Each number is 128 + 24 x the weight over its row's rms, rounded and kept within 0 to 255. Layers, rows and columns count from 0. The size above them is the row's rms in percent of the matrix's.

# layer 6 attention value, 1024x640, rms 0.0148, rows 629-639, columns 576-639
size [103 101  99  98 100 100 104 100 101  94 102]
[[127 141  95 123  99 140  83 141 113 136 187 145 118 153 114 132 149 135 139 100 159 135 121 118 128 157 112 114 110 130 167  69  85 142 123 138 163 107 123 121 134 117 136 145 116 114 138 123 129 147 112 122 128 163 120 109 102  91 112 151 147 155 174 156]
 [163 124 133 107 119 137 132 186 165 119 106 100 142 157 124  89 133 139 133 130 120 148 157 139  80  91  71 112 120 148 189 120 156 133 110 123 132 117 145 131 147 143 174 152 141 104  64 118 153 100  99 134 164 127 116 129 138 144  88 137 139 124 145 130]
 [119 103 101 129 141 131 101 134 129 109 181 144 141 109 113  75 106 120 132 154 148 117 158 121 117 110 159 123 110 119 154 131 113 127 132 125 144 107 129 104 130  77 124 121 149 143 113 108 133 165 153 112 157 102 129 171 142 156 154 143 111  94 154 150]
 [137 130 132  94 143 135  93 148 138 110 150 155 150 137 168 129 191 112 134 110 116 131 124 154 119 129 132 107 103 145 173 109 127 142 120 105 141  70 153 118 126 106 114 106 126 114  82 120 154 132 119 120 142 142  84  92 128 125 128 107 162 106 106 140]
 [131 126 160 108 124 158 136 119 109 127 170 118 122 141 158 103 128 174 140  94 143  93 121 110  96  86  99 162 100  96 110 120 122  95 101 128 124 149 126 168  89 105 166 149 134 161  95 147 133  93 176  96 112 122 138 167 118 132 136 100 134 142 114 105]
 [138 115  94 167 123 121 141 126 138 128 125 113 102 110 133  89 130 140 156 127 104 141 108 117  84 150 128 142 142 182 177  86 141 112 139 103  99  84 128 136 109 114 111 146 168 103 154 143 139  94 130 133 108 119 122 102 121 156 129 113 108 158 141 140]
 [159  94 126 165 143 142 107 124 124 139  89 134 132 147 106  98 107 166  82 194 132 107 110 117 200 107  93 130 147 118 169 161 116 137 112  98 142 149 103 153 119  80 108 117 125 155 105 159 126 169 146 122  98 144 106 148 135 148 123 143  69 129 100 120]
 [165 141 127 133 112 133  97 100 128 115 127 143 142 137 155 103 141  81 110 147 122 108 139 142  99 147 119 148 123 137 120 127 109 132 109 134 166 108  98 165 149  81 160 100  86 121 131 157 145 154 111 133 165 142 116 144 140 172 131  97 109 104 140 135]
 [150 142  99 128  61 116 150 106 101 102 128 105 134 118 127 159 110  93 169 107 151 115 114 138 114 120 143 118 137 144 149 147 152 159 107 111 146 137  90 167 120 121 151 131 122 125 139 163 128 123 137 111 131 141 105 126 122 120 124 181 112 127 111 102]
 [108 169 149 140 125 141 151 164 114 107 142 149 157 100 163 181 123 183 124 146  96  94 123 109 119 101 158 138 118 116 117 141 158 160  83 162 131 174 159 142 129 144 122 116 141 148 140 136 118 124 146 126 130  84  97 149 148 172 114 105 107 128 116 168]
 [161 130 108 130 138 136 128 155 154 104  83 131 116 164  98 143 140 139 114 128 107 141 124 103 138 111 118 163 122 120 115 105 165 137 116 118 139 160 124 131 136 136  99 117 107 157 141 127 108  94 122 122 157  89 118 127  89 111 124 118 116 133 140 117]]
# layer 6 attention output (transposed), 1024x640, rms 0.0225, rows 629-639, columns 576-639
size [106 101 101  99 101 101 105 103 103  96 101]
[[140 112 126 121 130 116 139 156 116 154 205 126 154 153  81 117 137 121  95  90 114 173 131 114 119 147 112 145 114 127 147 123 159 112 141 120 139  82 100 111 130 138 165 149 105 125 149 150 139 118 104 140 157 141  53 138 137  90 128 141 166  85 146 144]
 [142 117 132 119 136 109 121 123 142 111 124 167 181 150 116 145 117 127 112 142 126 161 144 113  85 112 100 100 146 114 118 119 151 135 130 155 134 152 122 138 148 150  97 159 133 126  63 142 111 102 148 103 144 125 156 129 155 130 123 183 100 117 136 135]
 [118 108 138 140 129 165 109 111 163 134 136 125 124 111 140  83 124 137 107 125 138 121 144 132 138 136 180 170  75 109 159 120 117 101 124 156 108 106 154 167 149 105 126 103 133 121 154  98 123  99 107 147  93 120 122 120 105 142  95 161 140  91 136 154]
 [120 125 127  88 124 130 130 178 132 127 134 128 155 135 122 138 117 143 153 113  99 140 120 146  98 134 163 134 105 118 126 129 137 124 103 125 135 108 119 161 154 111 106 175  99 127 139 133 128 140 106 133 163 157 146  49 130 112 103 147 146 100 133 157]
 [125 134 148 114 112 159 132 107 148 132 160 109 146 123 124 146 133 128 117  91 123 122 141 110 114  88 142 110 146 138 146 127 111 144 146  93  80 104 105 157  96 141 141 134  93 103 108 146 113  89 155 123 115 126 117 145  97 149 107 136  83 102 119 120]
 [103 133 117 158 103 109 115 120 174 129  97 154 138 120 112 211 104  99 128 125 110 133  89 123 108 144  92  90 108 157 110 126 105 120 132  91 114 133 114 162 176  92 100  93 142 146  82 125 159 103 156 128 139 141 106 145  99  93 118 153 205 157 123 133]
 [149 108 119 171 135 115 117 100 108 120  88 166 134 155 136 124 148  74  75 128 151 110 125 111 173 121 115 155 131 112 107 114 118  94 131  85 124 127 133 120  77  90 137 131 138 145  92 126  77 152  84 138 138 103 105 155 138 147 156 132 124  91 121 164]
 [155 105 104 149 123 114 132 128 110 152 136  95 173 166 142 110 133 117 142 169 107 145 147  96 142 149 117 137 123 155 104 103 126 125 142 130 135 108 126 103 141 166 167 100 109 129 148 134 157 150 135 114 138 160 156 106 112 189  60  93 119 100 116 119]
 [ 94 100 111 137  77 145 141 142 140 133 148 119 101 136  89 144 103 150 152 145 179 114 167 125  67 144 136 138  89 120  72 120 122 151 121 103 132 136  95  88 125 158 140 117 139 147 128 113 131 126 141 102 139 129  96 110 142 118 127 129 129 108  87  79]
 [116 150  77 105 129 134 128 173 101 139 113  99 123 147 125 102 123 173 113 139 164 118 148 124  87 111 134 120 155 140  72 106 149 155 148 108  97 138 107 132 128  98 126 129 117 147 123 121 127 135 109 120  92 165 148 155  79 121 121 134 119 106 139  38]
 [137 133 138  97 111 125 103  96  96 125  73 131 131 128 127  57 144 152 139 162 100 120 147 117  74 114 150 137 136 127 129 127 129  96  92 134 133 119 107 125 130 120 115 135 133 158 164 141 182 106 126 140 111 124 117 130 147 101 107 175 126 160 129 133]]
# layer 6 attention query, 1024x640, rms 0.0163, rows 640-681, columns 576-639
size [ 94  86  95 102  89 108 112 105  97 125 116  85  81 118  67 155 103  87  93  93  93  91  91  90  89  82  95  90  88  89  87  89  89  91  91  90  87  88  95  91  87  91]
[[127 130 125 132 131 137 117  99 172 120 125 154 142 149 150 114 152 139 127 119 137 115 123 123 128 120 119 122 169  98 134 172 101 137  96 141 113 106  98  76 138 119  87  91 121 168 168 130 130  93 163 178 130 131 125  86 140  82 149 125 136 103 166 135]
 [158 111 163 132 130 158 119 111 118 142 133 141  82 150 128 130 108 129 138 151 163 161 158 154 125 124 116 140 129  89 120 109 144 159  94 109 125  91 159  88 135 163 105 142 127 132 134 137  84 165 147 130  91 116 110 149 150 115 129 107 166 102 123 120]
 [189 147 131 135 110  74 142 136 117  93 113 116 130 119 145 124 111 157 143  95 121 100 133  85 117 121  83 127 124 150  98 116 140 109 156 137 106 148 149 185 122 115 130 116 173 143 142 133 188  98 113 130 132 120 166  94 118 104 173 162 100 151 114  93]
 [108 143 100 192 117 123 123 110 141  83 112 137 142 134 159 118 148 177 107 110 143  99  93 129 112 132 113 118 120 131 107 138  94 135 101 142 103 141 126 134 100 109 128 126 144 122 137 104 163 141 145 178 123 144  81  81 148 115 137 119 128 116 146 100]
 [ 97 146 108 162 106 138 115 167 132  95 131 153 138 130 124 125 178 120  94 139 131 119 106 176 132  91 131 121 121 120 130 163 109 118  84 150  99 118 114 115  97 124 100 135 103 120 157 118 156 124 123 133 171 127 131 122 163  82 101 109 143 132 131 137]
 [ 94 142 132  86 125 131 105 141 112 176 131 119  84 136 120 138 133  85 139 170 143 176 133 156 190 133 198 122 165 113 163 129 140 127 113 154 164 111 131  97 157 146 162 154 118  86 109 132  71 132 128 110 154 130 172 136 148 154  99 125 156 110 111 151]
 [116 124 148  74 129  83 104 134 131 170 107 125 104 128 120 116 124 105 171 166 143 143 141 148 161 147 192 114 145 137 141 159 134 124 116 147 151 113 142 121 126 120 159 155 113  70 102 122  77 146 140 121 160 145 169 156 108 169  99 146 144  95 135 142]
 [141  78 122 132 139 117 150  98 145 116 124  93 131 151 127 124 102 107 112 115 111  95 134 105  74  89  99 123  77 154 120  85 123 134 132 107 113 126 134 131 147 142 107  90 140 160 144 114 119 134 118 136 111 123  92 140 104 141 162 137  97 132 154 144]
 [117 119 173 118 141  90 112 139 140 161 150 135 128 122 110 105 115 126 132 128 128 116 129 146 125 128 142  98 132  95 144 109 118 125 139 139 147 135 144 106 130 112 161 154 115  99 151 110  90 139  81 142 145 137 136 154 148 168 125  95 148 119 118 169]
 [123  96 138 156 142 107 150 100 127 112 139 116 152 146 163 114 133 130 128 108 113 119 114 100 111 113  77 142 134 145 147  75 106 130 158  99 118 107 109 126 165 159 152 115 113 150 147 111 142 142 120 128 125 138  70 127 122 124 145 123 132 132 147 135]
 [145 166  96  90 118 157  76 124 135 156 107 145 118  86  96 123 161 128 123 144 144 132 141 127 143 178 170 174 159 124 120 154 166 141 110 168 154 172 140 120  92 125 114 153 150 118  91 156 102 131 130 121 116 137 170 139 127 140 134 130 104 132 102 107]
 [136 133 184 124 129  91 122  84 127 139 145 139 168 119 112 104 163 135 137 120 131 150 126 146 121 116 126 125 108 168 143 144 108 133 117 134 141 133 106 118 118 131 173 108  91 118 114 102 132 109 123 121 146 151 119 175 156 140  92 103 138  96 141 131]
 [121 137 148 121 138 125 160 109  87 106 144 126 154 105 172 137 150 129 137 119 115 104 126 106 137 126 111 171  96 144 114 140 135 143 157 118 106 129 109 103 169 119 123 168 149 153 147 124 120 109 155 127 127  83  97 113 160 109 139 161 134 168 107 142]
 [144 192  83 119 106 136 123  96 112 134 102 106 136 125 114 154 155 120 139 153 160 156 146 151 132 171 149 146 131 117 130 142 153 155  81 161 144 169 117 148 114 107  96 135 134 151  87 158 112 149 134 106 100 126 141 118 134 172 139 162 119 123 116 113]
 [121 111 107 106 165  96 159 118 167 143 121 132 119 123 114 124 134 138 114 120 125 117 152 129 125  78 136  97  98 121 122 108 153 134 126 144 140 118 144  86 119 129 179 167 137 132 110 123  96 112 120 116 107 108 154 128 120  72 127 126 121 104 109  87]
 [120  73 134 147 132 135 150 145 114 110 153 131 151 120 159 107 128 129 142  90 110  88 114 118 121  81 106  93 111 158 144  86 103 109 146 110 121 113 118 115 128 133 151 115 136 135 148 120 157 102 127 143 126 110  98 129 134 104 112 104 153 141 146 135]
 [145 171 108 105 103 135 125 137 156 135  95 129 104 111 114 132 115 111  81 152 156 160 161 150 145 158 134 138 135 142 120 174 162 129 122 155 151 148 148 139  92 171  66 127 147 118 116 161 119 168 136 117  77 124 136 108 150 164 129 146 110 103 103 135]
 [160 134  91 124  99 127  84 163  97 148 130  73 110 152  69 166 157 180 128 129 103 132 122 110 136 116 152 103 163 134 115 156 146  85 167 156 140 131 140 125 176 117  78 130 144 107 142 101 141  98 121 123 140 135 149  97 108 134 147 148 132 108 107  89]
 [161 155 163 145 117 133  91 105 129 169 141 125 133 164  98 147 160 127 150 142 196 104 128 138  96 172  92 119 120 152  91 116 134 153  83 144 108 120 118 129 119 133  52  99 156 118 128 131  93 139  97 104 115 167 131 149  77 158 117 162  96 137  91 173]
 [ 96 141 128 148 111 112  96  83 114 151 103 123 154 159 144 104  93 124 109  88 112 141 166  90 118 133 123 153 144 143 152 145 150 117 143  99 133 146 119  88 136 125 179 131 158 118 110 126 110  93 123  88 134 118 160 107 139 148 166 141 144 121 108 104]
 [116 157 160  88 129  70 113 103  94 145 111 136 123  94 108 135 142 148 181 131 141 119 126 151 136 127 174 121 119 125 169  95 120 124 168 124 134 134 115 149 152 133 152 107 142 172 135 111 124 146 104 161 115 104  98 129 145 127 127 105 128 158 145 157]
 [123 126 151 168 134 135 162 132 118 141 151 135  99 104 131 140 104 120 134 151  81 139 107 131 100 117 118 106 136 102 192 134 100 113 133 106  92 110 120 146 152 136 146 131 118 128 110 115  71 125 115 146  72 126 127 138 109 129 107 139 136 138  97 100]
 [ 59 133 132 137  96 129 170  99 169 132 128 129 128 121 141 148 113 151 114 122 147 133 141 109 150 155  95 145  92 107 163 150 142  92 147 116 130  98 112 123 113 152 157  81  74  93 148 104  72 108 134 142 114 118 107 114 116 115 130 124 122 143 147 118]
 [159  77 119 124  90 130 118 148 101  97 115 135 153 145 142 128 155 143 126 118 154  79 131 109  65 116 139 105 149 152 105 120 113 177 122 108 106 114 135 110 117 126 106 136 123 160 131 128 155 108 116 160 130  96 139  71 124 122 131 157 134 139  82 147]
 [144 112 136 111 124 165 124 128 117 113 105 123 143 123 156 137 163 100  90 118 160  91 114 118 166 126 148  86 113 142  97 136  92 113 159 109 155 104 115 120 107 147  93 124 149 117 147 162 186 163 164 184 132 130  78 108 134 163 110  96 152 172 113 127]
 [129 116 128 114 130 135 164  98 130 105 101 124 154 143 145 121 158 174 132 135 112 119 125 116 121 171 104 135 131 132 101 147 129 108  99 133 109 143  85 118 134 142 105 131 147 134 100  83 154 129 133  97 116 121 130 119 104 128 125 151 141  99  94  87]
 [153 116 104 163 144  79 162 131 114 118  75 189 107 118 142 132 167 153 186 153 195  88 123 109 102 140 157 130 122 149 108 128 121 116  92  98 142 132 112 101 115 147 132 135 169 115  92  91 160 145 130 151 118 140 116  99 178 131 123 135 138 146 158 138]
 [128 114 127 114 151 120 138 156  95 107 109 121 110 129 142 106 161 175 114 126 136  85 122 149 110  98  96 139 135 160 151 162 128 134 114 114  85 108 113 136 128 119 113  92 141 110 108 127 118 135 138 152 111 147 115 144 103 107 138  90 130 132 116 124]
 [120 172 129 148 140 169  81 104 176 127 142 146 166 109 124 145 157 109 108 125 122 150 116 125 146 120 140 100 124 117  88 118 102 110 124 152  52 119 125  83  91 156 143 133 160 127 150 116 121 124 130  99 122  88 121  86 126 152  97 101 140 129 155 117]
 [124 134 122 129 152 119 121 157 126 128 128 133 161 147 141  85 108 142 130  97  96 127 153 146 131 143  73 123  89 115 113 131 169 154 102 147 162 107  99 105 133 118 137 110 129  74 162 133 107 151 154 105 102 114 104 162 109 178 118  87 116 129 121 150]
 [119 118  67 108 108 141 125 129 123 148 130 111 117 156 145 131 108 167 156 112 154 165 138 128 185 137 162 118 160 136 164 156 112 114 103 122 118 134 106 142 123 130 105 145 126 125 132 115 148  96 139 148 135 105 107 134 111 112 123 149 127 108 120  86]
 [128 160 143 172 167 131  93 138 115 139 143 107 122 137 161 108 117 136 151 173  93 126 143 129 141 121 124 123 158 113 108 122 139 139 126 160 127 136 124 119 122 159  99 132 161 127 121 100 133 129 169 123 123  75 128 166 135 123 154 106  96  83 130 108]
 [111 118 148 130  67  86 146 161 105 134 116 142 138 157 145 153 130 114 140 163 151 151  96 117 112 110 118 134  93 150 131 141 109 133 143 142 139 102 149 133 167 121 102 124 119  93  77 104  94 137 126 125 141 180 106 118 146 113 131 121 163 123 100 102]
 [130 134 123  97  86 143 128 136 108 170 123  99 121 124 138 143  99 119  95 129 125 124 112 120 136 103 100 137 155 130 164 159 121 125 140 120 127 133 160 132 139 107 114 149 120 138 111 123 162 116 158 131 120 140 126 133 154 102 145 149 131 120  93 117]
 [146 114 105 116 144 185 116 153 108  91 157 144 109 127 120 125 119 103 147  89 104 115 121 148 116 168 135 171 111 131 128 147 136 105 147 159 144 118  78 178 114 139  89 135 132  97 113 152 120 117 141 154 111 168 113 134 143 158  68 143 104 139 123 161]
 [143  96 139 109 140  84 121 143 111  74  97 163 100 103 107 125 162 133 135 112 115 124 151  94 125 156 128 119 131 147 107  97 156 104 115 163 120 104 137 157 133 117 138  99 126 105 184 166  80 210  96 117 104 105 107 149 124 177 120 146 150 126 136 133]
 [117 118 125 111 107 118 109 171 117 151 140 132 139 127  75 125 125  90 143 140  99 141 115 123 145 138 136 136  96 130 109 131 114 135 136 178 133 130 135 138 145 117 104 198 133  87 145 116 149  91 154 136 109 141 104  85 166 125 110 168 135 167 131 113]
 [162 106 131 161 142 124 115 113 136 106 118 117  50 122 124 105 114 169  95  87 128  99 177 111 158 120  96 114  87 137 131 119 144  89 142 167 114 136  78 117  94 133 113 150 117 110 129 122 108 109 147 160 133  93 124  69 122 174 116 170 141  97 134 137]
 [118 127  74 140 126 129 113  88 103 156 148 136 100 111 132 172  98 103 115 132 103 148 109 127 127 125 168 137 111 129 105 105 152  88 124  88 113 116 153 122 143 139  92 131 140 165 135 146 110  92 140 133 104 135 113 161 111 133 128 113 127 158 153 113]
 [155 113  88 124 116 127 121 142 142 118 128 113 104 161 169 138 104  87  85 103 116 167 125 145  92  93 129  92 134 191 114 143 181 101 140 124 134 118 116 158 161 149 141  78 134 157 135 170 143 154 128 128 156 166  93 150 169 138 121 115 131 137 163 142]
 [114 118 108 112 103 115 125 125 152 159 122  87 145 149  92 152  90 142 141 116  97 142 112 109  90 132 127 114 179 106 154 124 132  73  96 151 121  61 122 113 114 111  95 158 157 150 150 170 121 127 137 177 149 125 166 184 109 133 138 170 122 140 109 144]
 [155  90 128 105  79  90 118 149 109 126  87 145 157 129 138 126 103 120  70 180 118 130 141 135 139 162 112 119 119 154 132 147 135 100 139 134 157 119 124 134 104 141 119 142  64 141 130 174 107 108 137 145 153 113 157 109 133 138 155 149 121 111 139  95]]
# layer 6 attention key, 1024x640, rms 0.0158, rows 640-680, columns 576-639
size [ 99  74  91 103  83 109  89 123 103  95  80 129 119  83 191  68  78 123  94  92  97  91  94  92  90  85  96  94  91  90  88  90  90  92  95  90  87  90  96  91  87]
[[139 144 123  89 151 173 193 118  60 128 136  89 123 141  93  97 123  80 125 139 139 103 121 141 122 162 101 146 116 138 138 106 154 143 132 112 119 110 118 139 106 108 172 152 150 169 157 137 151 139 123  97 119 157  81 133 150 129 109 153 131 113 115 171]
 [131 160 130 119 138  69 182 145 100 126 123 112 160 147  88 126 126 109 136 108 123 139  65 121 123 118 125 142  65 120 134  93 115  78 148 160 133  81  82 110 113 117 139 149 153 111 131 180 131 116 107 110 141 121  96 130 142 113 144 128 124  73 107 114]
 [128 147 126 123 111 180 114 149 118 147 146 156 116 117  90 104 166  80 162 121 161 104 115 198 130 161 145 130 115 145 152 134 131 115 168 137 138 162 125 110 106 160 139 108 126 133 151 132 147 117 132 133 138  81 134 115 149 154  92 107 130 100 138 151]
 [124 130 110 113 141 110 164 106  92 101 140 115 139 137  88 135 142 131 154 116 153  73 113 177 147 113 123 166 128 145 131  95 121 118 110 122 106  88  77 147 147 115 125 137 139 122 155 166 135 165 121 110 116 118  57  76 172 141 132 153 146 119 149 166]
 [119 130 162 107 167 121 115 111 111 139 108 124 147 106 147 159 116 138 124 147  68 136 147 102 124 125 112 104 116 100 109 141 120 153 133  97 132  97 120 151 128 108  86 124 142  77 111  95 101 150 131 127 134 131 138 124 146 139  88 115 148 141 150 139]
 [139 129 138 114 115 100  97 125 136 147 107 136 141 131 155 117 143 146 112 119 137 148 126  82 123 171 142 106 136 116 122 132 142 106 165 160 186 168 155 124 134 120 144 128 118 125  83 149 109 109 106 149 132 132 201 133  76 162 155 126 112 106 113  83]
 [140 147 136 128 110 130 113 108 134 128 131 137 120 138 167 136 125 122 111 128 167 120 110 130 116 195 153 112 160 122 123 120 102  64 136 119 137  90 142 163  82 130 112 100 112 150 107 143 133 160 135 116 141 118 165 103 105 169 159 144  39  86  93 112]
 [105 106 103 157 157 158 131 131 129 101 150 121 152 138 110 123 122 129 124 116 145 111 119 159 131  79 103 145 115 147 123  92 105 143  99 121 100 129  73  98 120 147 124 144 141  99 157 111 118 137 133 131 120 105  60 156 150  81  97 116 160 148 132 127]
 [123  58 127 161 155 141 130 151 127 129 155 147 159 133 105 136 125 108 134 148  98 100 114 169 148 100 126 151 126 111  93 105  91 126 133 119 131  73  77 130 127 130 104 147 157 139 149 102 136 148 165  95 130 123  78 150 165  63 133 100 129 182 155 145]
 [111  99 118 171 157 191 106 111 148  67 146 111 113 123 115 115 149 165 152 121 117 135 130 146 118  60  83 120  75 151 121  94 120 153 144 125 115 145  95 101 145 139 132 121 138 112 151 136 121  97 136 179 128 131 111 142 130  96 117 109 150 155 142 137]
 [118 159 136  54 110  81 156 127 102 147 147 118 146 159 145 159 136 123  99 122 105 128 109 138 113 193 114 129 162  99 117 120 140  98 151 130 112 156 136 143 120 116 105 144 128 140 124 135 135 144 144 103 123 125 117 146 156 178 112 113 101  97 134 135]
 [111  91 139 156 158 150 109 132 122 127 142 155 142 140  89 141 134 150 113 127 164 125 142 140 128  83 104 128 108 148 143  59 112 149 121 107 110 130  84 117 144 138 132 125 159  83 171 128 160 107 150 116 111 120  86 137 146  95 126 114 177 133 156 139]
 [158 174 162 124  80 126 115 115 139 154 124 122 106  99 149 139  92 102 137 127 120 134 123 113 151 179 185 113 170 115 119 168 130 126 113 115 154 133 171 134 144 129 124 150 121 117 125 139 143 173 151 120 143 114 179  88  93 149 129 142  85 113 112 141]
 [139 137 172 145 145  98 126 122 124 173 136 128 133 132 110 139 115 112 120 113  99 139  86 120 124 119 161 136 124  95 108 161 145  89 139 129 130  86 134 144 109 132 120 136 141 169  92 131 134  98 137  84 137 113 162 119 162 174 102 137 146 120 106 134]
 [116  88 138 157 148 173 134 148 128 106 129 124 153 122 101 121 136 142 152 119 127  98 130 118 135  93 111 133  84 167 155  82 129 157 121 129 113 110 110 111 151 152 162 140 170 117 159  96 144 101  88 154 126 112 118 144 158  86 120 132 151 167 166 164]
 [126 127 106 110 110 172 111 141 196 136 138 123 106 121 117 129 100 161 106 184 180 163 144 133 140 116 127 163 110 130 154  98 110  87 111 147 183 139  91 143 114 113 130 114  92 149 155 140  79 148 179 104 146 140 157 109 145 161 146 144  95 137 117 114]
 [ 74 103 153 135 174  89 159 119 117 105 113 141 148  98 117 150 177 150 143 153  91 102 119 146 145 105 147 134 115 113 110 117 134 157 116 117 121  98 153 149 135 126 114 124 164 138 138 146 118 116 115 119 153 128 122 125 175  83 110 112 166 163 122 128]
 [151  85 135 158 117 115 138 141 129 129 119 159 145 134 134 101 137 150 122 122 149  97  99 125 104 115 125 122  89 172 154  94 144 102 124 100  98  94 120  95 121 111 158 114 173 114 137 105 130 112 108 129 151  77 131 130 128 127 103 109 137 134 121 142]
 [ 90 175 164 159 124 122 146 138 150 136  93 134 120 146 150 175 133 108 134 128 135 149 144 128 134 104 154  75 139 146 120 182 114 132 163 123 149 118 127 116 165 108  92 188 121 167 157 185 130 175 124 141 166 126 118 151 133 186 184  91 124 143 165 148]
 [133 125 112  63 149 221 133 142 154 119 139 126 149  52  98 153 139 137  84 105 116 112 118 142 114 144 122 129 141 120 110 108 137 103  81 127 124 127  88 133 109 139  94 141  85 122 136 120 112 125 140 163 135 105 129 174 117 106 133 152 137 166 120 160]
 [ 94 115 106 152 109 131 102 120 133 126 128 123 123 134 151 140 142  53 164 134 158 114 115 100 158 151  81 138 144 121 141 163 126 113 165  95 155 164 132  98 111 152 128 144 134 108 106 127 147  77 145 139 109 148 121  77 108 100 156  92  90 145 166 119]
 [122 101 139 131 123 154 126  77 138 146 109 162  97 126 137  92 135 136 138 138 144 156  92 121 121 152  86 114 144 156 145 154 160 131 129 137 126 186 142 130 135 122 110 129 145 122 176 137 125 140 136 134 135  98 111 151 125 156 137 191 118  91 127 104]
 [ 81 145 136 161 138 133 161 157 153 163 159 194 165  98 125 115 115  99 109 100 162  99 157 171  87 125  98 160 153 151  81 143 155 141 124 133 119 141  58 134 112 129 149 169 110 127 142 142 104 143 145 135 115  90 121 116 172  79 100  60 159 122 124 148]
 [134  71 127 129 114  90 136 137 134 137 138 160 153 130 137  89 116 105 164  95 146 100  85 132 147 126  91 104 134 143 159 143 162 120 119 116 113  84 131 161 139  86 139 117 110 134  78 146 162 168 151 126 123 140 127 133 128 142 138 189 118 131 112 133]
 [134 139 142 127 127  85 129  98 107 155 103 148 156 143 123 121 127 143 140 111 132 112 128  83 168 150 183 161 128  86 172 120 120  64 103 145 130 119 121 115 104 109 135 144 134 113  76 113 120 120 146 148 131 128 158  96 140 140 152 134 111  73 126 104]
 [116 165 135 134 103 123 139 127  89 125 118 119  69 159  91 112 105 124 159 117  94 110 134 161 109 144 121 141 143 162 133 142 126  91 146 137 175 115  92 149 152 131  98 121 115 165 108 167 138  80 143 108 117 117 161 122  89 151 119 111 131 109 144 133]
 [141 152 136 111 117  91 108 149  79 101 119 112 117 109  89 122 157 136 113 116 147 127 100 137 125 140 150 120  97 112 128 116 120 162 137 112 139  80 119 123 111 138 135 146 113 170 115 123  89 118 113 128  78 131 115 107  98 125 158 132  78 159 144 129]
 [157 185 139  94 132 132 130  94 124 111 116 136 132  92  93 135  77 158 117 144 155 100 129 156 129 137 142 133 123 115 126 129 140 115 142 116 125 121 142  96 128 115 119 126 113 140 115 159 128 123 126 132 140 116 193  81 130 144 141 118  96 148 147 144]
 [118  88 117 122  91 140 135 140 163 142 123 116 144 151  72 172 113 186 156 121  92 162 124 138 166 128  80 161 158 109 140 132 122 134 109 149 140 100 110 113 139 123 117 138 118 143  89 125 101 140 146 149 106 103 125 150 128  61 129 170 145 125 124 116]
 [127 151 172 101 150 188 122 124 109  88 130 101  97 132 124  85 153 142 128 123 134 171 132 131 108 109 128 119 126 138 117 115  96 136 163 128 124 106 110 135 114 126 118 131 121 101 133 105 115 123 154 143  85  86 132  93 142 111 109 127 146 152  87 161]
 [ 92 130 113 156 129 136 127 140 156 130  95 168 115 190 142 117 111 100 134 126 115 148 134 147 130 135 132 157 132 145 144 161 135 116 118  89 163  98 125  98 153 130 140 131 126 138 106 127 161 143 156 137 136 118  99  84 116 132 119 130 101  98 128  83]
 [101 129 126 177 123 138 110 128 190 118 155 121 118 116 146 124 129 112 146 135  83 163 113 141  92 123 137 122 117 108 129 139 136 133 140 132 153 119 143 121 164 162 144 124 148 136  95  99 124 100 123  76 156 108 100 110 114 126 177 114 158 161 156 145]
 [146 189 145 177 134 149 129 116 114 150 109 133 110 144 105 138 129 130 131 138 137 142 132 117 105 137 105 171 126 109 161 132 173 121 144 167 142 115  97 133 132 147  96 141 129 178 151 154 109 133 133 111 146 132 131 146  98 149 161 158  98  99 100 133]
 [139 111  70 130 121 143 111 136  88 105  99 125 125 135  94 107 156 111 136 132 154  78 160 121 120 150 151 123 127 146 173 133 125 120  86 128  83 123 167 167 108 111 151  89 112 112 135 125 116 139 115 148 146 100 182 139  71 142 115 129 110 110  90 156]
 [141 136 143 129 102  83 141 129  78 104 125 135 126 137 134 154 133 125 147 137 124  96 117  87 148 157 131 127 165 123 162 127 112 131 135 114 112 175 148 115 145 111 133 112 164 110 115  98 121 163  85 135 111 166 148 118 172 135 125 111 145 118 125 113]
 [118 114 152 144 169 121 132 110 135 152  79 114  80 103 109 140 134 138 186 173 140 130 176 101 117 105 119 142 106 128 117 117  78 128 136 121 150 168 144 133 122 158 125 158  99 177 188 102 131 103 117 102 111 142 104 137 110 124 127 113 131 104 128 149]
 [154 127 118 142 141 138 108  97 130 115 111 118 132 163 124 144  96 178 102 152 133 171 133 114 143 144  91 126 133 133 149 127 155  67  77 161 135 145  88 132  85 129 136 138 117 144 102 138  88 115 112 124 115 108 143 111  85 123 106 153  83 114 129  96]
 [153 124 132 136 148 128 156 147 107 118 134 134 107 101 169 137  61 141 147 146 146 140 108 128 108 141 135 144 138 136  86 126 103 102 164 152 167 102  69 125 146 125  87 111 122  85 105 116  82 159 127 106 116 119  95 108  99 131  95 132 111 133 113 119]
 [159 102 130 160 168 127 127 126 148 174 171 124 179 122 143 114 104 123 159 142 151 120 158 140 134  87  99 102 127 129 131 111  79  93 128 156 123  95 111 148 154  71 116  97 178  90 133 115  93 140 132 110 159 169 123 153 173 172 143 124 132 127 154 105]
 [116 146 161 121 134 132 171 153 134 148 179 135 136 111 132 119 112 122 163 170 146  99 115 122 168  84 133 133 136 137 154 152 151 120 114 149  75 115 126 141 133 104 171  99 132 111 115 124  98 117 120 130 132 111  90 142 157 104 142  99 179 126 145 134]
 [159 137  92 116 112 140 111 142 158 148 158 136 128 128 137  98  92  83 113 148 119  99  99 137 120 139 128 140 123 162 142 120 120  87  95 161 168 101 100 146 101 101 181 153 108  99 128 124 145 101 111 173 144  86 159 116 131 134 120 144 132 134 139 113]]